Weights of a small transformer language model: capped logits, 125M tokens.
Each number is 500 + 25 x the weight over its row's rms, rounded and kept within 0 to 999. Layers, rows and columns count from 0. Numbers have three digits each. The size before them is the row's rms in percent of the matrix's.

# layer 5 MLP up, 512x128, rms 0.17, rows 453-511, columns 0-63
097:502508475534487512477516462489499512512547512540512507462501513518547474532501478532493535487467495519495530480486528520515494500514433452531554537523516490470486521500540472490510451500511574
104:531487490499506502514467484494524464497485530479515522538503481552528529490519518518521492489513493506502525493442531532472491517543521514507530541490467460518532517479519519521487482560477482
100:489547550455534527525491515467524477495490491505520543524491511498468519505504504497469499482555498493533539490519535530454506520486459513507494445473475472494512539483469484484502477476521519
091:500490516502495531527523578571466520536481503474513501487529485487521499490494520522480459476506496504517529514551500474479524551471507534512487498509522530517514495531528460509509533456457496
102:496496519457443497465479525501528472493497515482478495464488476531485510523531501483481497488506463528507487462499535481503541553510517540513495488468497510504550494486516526491531564470459525
094:467509497524531474470500468493520496526492456435510533527468521488544511509508467539491533505495548490513515497513506496513534510495517516530506459470484492534496497533528495483502500513502478
086:508468486511508499536513513526511521455469550514520525480492489477536514516547503492514508513495549532488520498600478480490487487524528524531523466469478486547505509521522481477515525475494497
101:530503515546443508497508429481493518494492522484484480495497505537501504482511509449464489528502508535489475473485507485496492539517486516527538546476495495478468509507507456459493502515527526
101:526489497529473518470457521526536471453495481493523482491530476487487520475511504511459486483522451479533541542482500505520493501491490509516523547474548562460444517530527528457480494495520508
101:496453495481490490499514563500503501473485506486498492518507485544541464497525526474502510468463499480499492494508528536433512479482508498505494485507503468491472432504509495492528543499495470
100:519441487490498479459519482494514512527503487476489460467504525471488492499524486495500505534467532496515530499499521484526540505482483516485525547468472493536497491436477458504446538512491543
096:528516507524528532486526504534477484530455512530510489514532527497491485492485509483502523499529515487452542542508487459500545513478493476466475476489514520525484469504540496489470478501505506
094:527503556509489502514473513517492492515492532536481565485471533498517497509486477480519537483504515521476528510524497513507439556471448490476521454505470469530517475498502507519446504469474476
114:523487497471485496552453467480527534449515500504487472488555469502507521500496491468530521478509513473525510475474489534504515505471496511546520504426492535480501536520452476459470469528512502
106:464491493482464551507485557486524490481505503487453484524522477493508534519505527479481523527508523533498444484496523440486504498510514507509454504509506514513523520474488499540489471482513527
100:488490532482491450513491500471491490529495513536496488434485493510476523480481540491516463500493523527466443515511490501502475503475469509499487528457460540527523510483498507440553517485492549
093:498493460527495547503515515524490536508472469506520455507503466505497502530504510518537523447518497486507512485530498525481519478487489492491474456526493483519478521505494476513511531490492502
099:544530465517539508531439462536522494507471461481461521486499449508487489488497523485513498565472527496490501526482551519528490494529464501498510518505490499513440485511486462502504503494483539
095:495544496508541514488520509514503511484489482531505544488502552495509473526500490520489502514485499490459542473501528525532482523503533483494518524524491491513498452534532506522452547487548491
099:541539502492482407471542453519535549471473483482497439504500486528452487478467501480495508482494488499488524493504499538516490476519492543487520528523483504477505467520498528473483508534485504
096:488479502534455499518485480536502501505491488484526501508473526503493469504495499478531524497532519573528497499496554490476492566474496535536493496509481519484536472530500496519545492503487469
097:528482487490512467502506508473513545470500507505514494488459498467455514488517504482487505492474525493499488515484546502466523549521528550500497483466503473574496467469512528529504536454510491
109:492510494486507507448496512492506495521498472498487481479478461490484475500461467486527525489471481479489489497528494504446524445503483518480502470515533491502507551485472525527523416469515528
086:489490498513522523489505494497431498491506491472469516484477485511531522433474484505471498511559494469458501541509493527512498523448567501486475529497540499503461537509518479544521508556498502
096:523493542486516516448485562499483497491467512486467492487489519524496460510503470510534523499525488487484526508552529503509490540489539519490512496465479505475474549513474444537494518462450489
102:542501536489493511473540474528487481473487463489512522491542400503531460457490464496518493492501531481494497482512497509506526510453496516534456505524493483455454510525515517496479481486489504
106:541503472505494508490472496499514484479463505444497473520463477505494462515532508511518464523475506463493481485508501481535521493530537492494532509479494505466485485496543471505495464499463516
103:505490495487488496543535516476492471492467471520520552531518496505508514525529518484480500469495541454491512490483445524512481507451520510511438546531465543504516535497440511501512472523512493
106:550488527519507500496475526484484478486459454493483477461508498516517461491507508510486476500514535496538467463516491513462439534505530465520497525525470453505529472552460506532458488462463490
092:493516515537495528533537508444581532466492481507533531478493541480514499493473511482497502509507496535487523500499491544455577553488529460474485501507464501519521470498518459472503492486486489
105:564483541502476464440482475466525483517488490496521505469495469486528478501482499513491480493471512494534508484459463517525499510473522503504501531501537483491543482465482517515477477528509535
098:509487501477503469484484514457507504500466502509491526498489470528501470476532479499518502470512522458496467481480510560469508491543571499488509474486501514465509503463493508565519494512510517
111:481500504493492495485498541463541489510486469550466505482484477521486464538451499490496518456501478461476526508512533516508460480489464521514508520506453491511465494487510513518503466492520494
103:534552471505512528519510506497489473487456515462481487505529435511566515517541517492494541456489522491486526471542531435473537498476505497497492492496490476523460487491514507507509535509490487
108:487504537487452523486520553520498498512515495526496536515527469490494500516474482480501533503484547524489473487527563524466449489492543506462498511507468503505505436499488492500539512493469506
103:467487504475518549471526505501488516514511500545477499513505507512501478535511503515489483473497512533515521497514492464467511543455525506486536486514542506473503505465516518519542541509480477
145:556493541482512515496517533495523452502470523473471495513540519489493511487534512519530474520504462499523495545541502510502467538551496515467524474502471552503489550527480463542492538516491506
113:506538488513501495492498507475487510498477499469486511511492476510527461465551467512507481500484503552511478502511534459477509490510513517542533529484459545476469526510496510499452460476515540
097:502523498512505525462507520547526518468442479542517501480512452532544504519496497499517518482533460489496523488517530547502476534480542512527526533495493521460442513536503473525537511495459507
103:534546520497478520517474520477488501472504523517489509463533490537469521500491504544513476512478518494525502488462541520468466460523537538498525534464502493501514483485499546483475452487493519
081:513468480521455529457474511494511488560470530534477532482504504466516516485508447509525484508507489499494523506531519502525470498508510522476483471533543500562482463544502476480468474506520493
105:455511490498461478465506478519507494501505545446492521530528507539541533498531497499500518502501487525486553525481529501516447525470530493495478565483484526525468498507529498516491504526508517
103:500508480461477520505492495508499414474518456469459495501504547493498448492502461513504469481491497495518501501526514483517468538479531513469463475463519518516490466502504468487495516491474509
092:463513494480529519491496508477485466478505504505498479556511504496490535523521504463530446516529484503539506536513487486528480527555501511515515493505545505511496489434529517524498502484511486
115:531545525471457538483527510519512478526501515538497521461529483525472464508503496560496505458469531474468451469453500490532512484477494506514467528550475515493489509537509532480471468463525513
091:550481509504542515518486524485482495521470492481485491480468510524477507518540496472517526514520528489463514523469535489507497545506521474464499472495534515512486503476511476565517531514457550
103:464501467455551503509532506545511497498499506469481471481543484511541542522517517518512528552497494511538521478487498510492523504470501448501564504507532511519456494527499478514458508487504508
105:523535480511503481481521525474510485518471483489536514495515552515528429471538453499488515550495497453502510500479508512494505500514538473481468519553496420461494476488498526520481455486513489
099:501515456495464482542550517513473492454506486464485513535496520560538466483517524495473530464500482506513488489498499486480538466531497511525509515521534540508476489494525517470491490476551524
107:496555568476517483519475526478489520455477479501478514497503480519493457515484482542447499507523551496508504501507500493499460511527504511506460514495487483521484476461484507529493492483468523
080:511484483510495486549502464516494534527493467452520475537515456533459519514506488476539460487534506446500537487509523496507460507476480584526484516538529546497527492465490534545523456484487481
097:535507502432518455461495503527516487496509520485471506478473444491505478485478478489503541493531533497535482530469484500440497471519463516500475468489510515492498462511501500562484506503502491
094:489537508496489529517487494524499486495544512549479499472497482531486503536508523492490487510470429502474509530481476546473491519494472507527519460502514529578559513478492491459488501512531525
102:519519488512493491524484492479472538475516472535496529457472468492461486489547478493492481461520543476514513538528505575516503491511503524514515522505514486524444478515488486488526463485536500
099:518499502469480497493489487506528517516489483461525467451534458535499512485529485512489511504527507480480458502530496522533502516515508523511494506488477522494436499551506519483498522468465516
097:501541455494457555522495463539532505518485491540515487478473529524528532508508496531513461524490524549509498526490517524488530511483502501501537542491488508486517473497482522502493512522488554
098:506492458516527499517466549485518489534508496528485470509462487500494493546560475495530496492485512498502488549525473485466563493448491463508527500506483488482498486567542475510480489498478456
098:506488483521495513458488506500493470461501484446503516525483486560516450531511489494492504509511498463463484476467504519467520526496496513503478519481460500505462531498484516487531519472497498
102:472513477490485522528520466497471545500528494505472487504484535454503467531497509485499525500473466517472473513462511509460521466480492568524523563503483482499517500529489505505503531490546500
# layer 5 MLP down (transposed), 512x128, rms 0.116, rows 453-511, columns 0-63
105:494476504479491544476517505505463477527510513475493499465534481480495553540461499501470519511494466511504515519452521491512501527467509496522511550487492484530515507473505466487486506535518503
104:491470517508493520503561517497478487504489499483537546503498537507510491491480516527523545517448514492494518522510497527505456487477494519495498490499556501484468469486483476551536522463488524
107:519493502513495444507464461546496494475473503507474479496517505523515503527529488459527496562523482534485476463466521497497499461474489494552529428494536489522482505497497471516521480507474487
091:472516502507518508502534489521543519512494509448517496499512516495528510507498501523472484511508456480491532485558550510462463479500537523534500458472481488504513504469493513526497465484526501
099:476492499514544497478539481532496493453473548511502507535539473530460472510551477524465511479513462536503482484464500483508525489483480450517495484531512463483540520488522504538459527537499486
093:485484447521491492464446471513517468552505507550496449513501500493479553478455527470514490470469465527477508455465485521499508480532508507482504494499498543475531496476471493509509502519508505
092:462483514520455530451496471485504477474525479456462519461509531498478552500482497519450505523503508492509511473514529512490487500490479476539495501500490470493478524469439503510505529527528495
103:521530496486492499495517505500516527509448490563478519498512512523531487503516447534496485523465500501445529488485482490458505478486495452513501472488525490508511490511492552529505543507559489
095:462504444509537480486475490460492449495520497534459489500500500493474489508527468482523517524488499535492511447502480462478494481477517499502472514490466534501518466534512508543547527508460479
097:497539531503494563502544509495517529525521500523478536500484489486475518484475479529488486477505452479504528497502489474515507478496439534571503545533486516502502543527479511508479507511481533
095:518475520537492480544494489499484509490528522508489489534473519517496464505506517504550483473489541528498454485557547548441514509473531487550497504457509469482468500514487485513474497502494477
101:515542519508521515494453429527500504465551544522517511508520517469511499499506487522508500510490518519521501497544516502469504481490534501472516506518557485485548525471545535518454500518475463
095:482485460486501511500499514543485490499506491530473520477491527505548471483517477535495503513506481543475507464493507517462488499483521491483521497499510517493543514483521476507496500514492491
128:478466484531520488495500475576522490509528451521467459471519522522495509487513520476498476506467525482476467517502546491496493485481483475460515505535503486511478533525558483527537531504516491
102:505540425520515498489510497500508510469560490475500527497503509488485477533520512471484504547455538419517514514508529490489495525494486512485447528486454491506485535493474497482495488531487472
125:477487502494500447511497478506481478468511479498531504499501493486464521491527492456458518466491503447462475499501536475489491478516487465498509526511487501479511521545544527532491514501491458
107:493492481559494543513507517497528475542519498528534469507508500522489530486506491489521498482468495537515515498488509519558453450499429470486495535460533516493451512482506517492500469485474479
104:514479542485490489501500524502502527504538540507523541491493534493537504487507503486517559487526447494449470499518517522526538526507513493469520459553470498488517522509483511561485537480521489
099:525510528532503492503523491486506508495528515540520500477481482511519495527512459513512535514479501477533532469518512489532518467500535560460546489525527482468486498518477520458524530448487493
102:539522552452499478530507473485467541502545472515503495521522471501536491499531502529529498503539548492511456518467459520514524516491483535500512478476530523482509466463477518456466482489494493
088:479475504504498483521531506463489494555502577527543506518486519499518508482499482519504468570561514466496504518507491515500449509539533482496467508495521470495474507498496491516476513512503495
097:517524525473474483474516497519459498541535466500509492513512496478512522492491441479491523511488482508473496480474474489517526503532529546530501537463522509506496542478517527518504527469484490
105:493461510526504569485505529509504522531535484511501528435485497480500496506476466508469508491498505514551540519486472494540500527497528461511508504494501473546525467454493486494506508522511508
085:504486447544486506516483488508491471526515517508523499525500494515470468457467463495500500471526497515506515493468438476530491497515513483551470517474508512491522521514503489457496499517516459
104:501490491523538500515497506522498513515521523491524536561465451521498494505497508482508503503506511474485492469525477521473475467480519523518494492530508505502488509464489489470505534492517520
098:516471500501507507502466505477527501511525457543504500526493495478534508549478502467496530475508506506513492552486508505496516535507531465494495535486443482525486529508467501455495517508520512
095:461525506543473519429499522465509496447506511477469508463527529503458535535512487517454513481513520536507500497510474539468489498523464493523508483508460475486498500576480478508498547522488515
114:477476503527468503504487517478525490528520478542501516448482507492564493495475505501510505501541513545508477482484522540543515465472489531494533526527510525505492525532508470527501529527495474
091:536516519520507513509516513510472521467522511462497473512493495519515508515520430499518510494515424480502507462499510526463522498512528538498498478476504516458506495488514534505510498529468508
098:483490529488507527509514449473524513503501506478527561533537470496556508491468505462561486467487493514493493454490495468477489485496482469491481512505507479524512473476494544482477503464521515
100:470497534469466491532537476503525470507528516506501496516539473494504518508525547495495549562458472529463432522518518501473478478483498496538516512456524483499467466494505528517468500531468445
100:496480526475562537510473490505507467482530528482494541504555519518517506519479526523460483507491498571469554504500493485548504467489509476514497496497509468504504491508471499485537500500514483
106:479525531496527506496486484532525509487524550530526493485510529493522490493508503508502514491520523544506491484506516477530499533535499507497509550504491471512546531523487506449538537442522488
109:503528483485498556502522510472494509478492530468498477548494489499526492493470498511485484484458468500487473483486474486508493467517463492489511471497532508494503480512512488517504520481557474
093:514503521524503452498494468481506473486495477503513481479511474505511498495525493536485445464479480466506525499486464486513511464513488444457527474492495512473474506489520489459479513472492501
099:521434548493519455491523474509519477506524483496513463504464528468488490485444517491494516511511488530487455531500466558460485504526501494490512448462503513484502493547487470496517489490523471
111:461518487512470500524468498469486496536517492499488501522437505465522528491575474467513465490492518476531485467507479501484498516502506507490501488477474445504478536474478518503528513499518515
109:501523529503473507485535491533475483561555517477509478483494455474479488501514486506483464499498516480508481536480495482529510510471536495471510490479490486485528476519498482445514481529545523
113:488490516505498530534514499474528463518512554545522510522466491486464506532494525495531526524461545502473505510491528487476516447458503486478494515508511458497473472487518512475571497501499503
111:501483455541489485512470490537488489492491471537518480492482532523530489473542496445530485488516493526504502515508498552497509469516549487505516490522495505545494477482526528509504485482448475
086:515504526544537560503490488530498487486551476516509535507478528447500501502466536517527514490467494471474533508490468502511475500522541533484491498506507487514506467510536504493509520525483520
103:523498528492511497513482506468509520524518476513555520507481457471534498529512523451541453532496527524532500517472518474513568489509537501487515482514514513465461491503512493505502506532479490
109:521465497560528489465518505516496511506518478471530532526500471502520495528486528501524463497494476508497531485529507453539529515530483466497480467500510476499546471494519537534475472552515511
098:512512534519508472456473491471464477486467480475475479492521536464504490478490505480501478555518503508482525526519487479551517507509479465508489512504504468495510461573526499460534479504482509
104:515470506484495499505458502514539483487504514510512514506506540534502467458456505568480475467457499503466544489479509500467497532531488487481531482539489510489490474492535514468509522476517450
092:477509517448554588470458483504479513503526509511501534497506504523503482483510442495504498472520476483453524517506494499487514480526506479494561503513539524474499482504456502495528489487507511
103:458519481520430472537480478524509509531515455487514535485482481473469458484481459515465507507453430516481485457482424495507450506478523514514499533514455499514531475525512499522488525464498481
103:452501502500510469492522503457487485496489479502434494497516510482489504494501483504474500537522497536511517459509498488484491435531471516517527454539462490519468445503504483468527536480471500
096:542493512463481469531476517559533523513477484509510477484513494495527529485485495492478503471510490513495512419477525508499486446525503508454521462515503529480523472500482502500490455488469465
102:479511521478524470520516500532449523519532529499508514524443482510495508468502522503497500495504489507454508483538488512493553509498505486521511476469511515527502522490526511535497464464518509
080:501466491486467503477479540513533480487539491534424494476493492465525520495484482503505489455497514508525478544482516573462521491505452493511498519539456506500504471472502456482506492507466446
099:501450496531477475497539506475519493518495532522534541501455498494505474507490461475499502511501504494467521519476479459508498508509497474528475455440511517502523479468503502485517467524495467
104:554483466474504531528453464469483552492489466532492513490499513513554501503490506463506488509539497490495484470515454503537511498491518481456526476458522476485445467513492514529518505524537489
108:506478518478531536456514499487502524506473515506523510513498515477520515499510521529448506505477484489471457507496494509517502494552490487518509482491487554461489531479439433510520503509514495
103:455496478471503485490495511459498502523498488479500515473454505499511515463520497484508469494525494500506537496484469449498492506491504499480521515534516518527503488475532473498489472495517525
100:528488503483529517475482497468464522464503494474533498514459539480534447487491519466492515453548526477500519472441493504490516455492505448485471483490542515490480530470478492508517549513518438
102:519536499556506528502530470484509493462511544509491508538537532544504485537514455509472472491498527511480502486503504479456485498499460534503456521520498486506500449501453497528495507513518476
099:475446544485488509452476513461449493500523456509522482457512507445475478472487486498527493520520520503487451458473487487515546508536462509499498498487484475484549483475505483522513511507514471
101:563496454546530514517523529472466482473524456548540504495489548507475496502496498498492541505520496525495493464539429531533514509471503487536490487507489505509487523502507523498489537523499482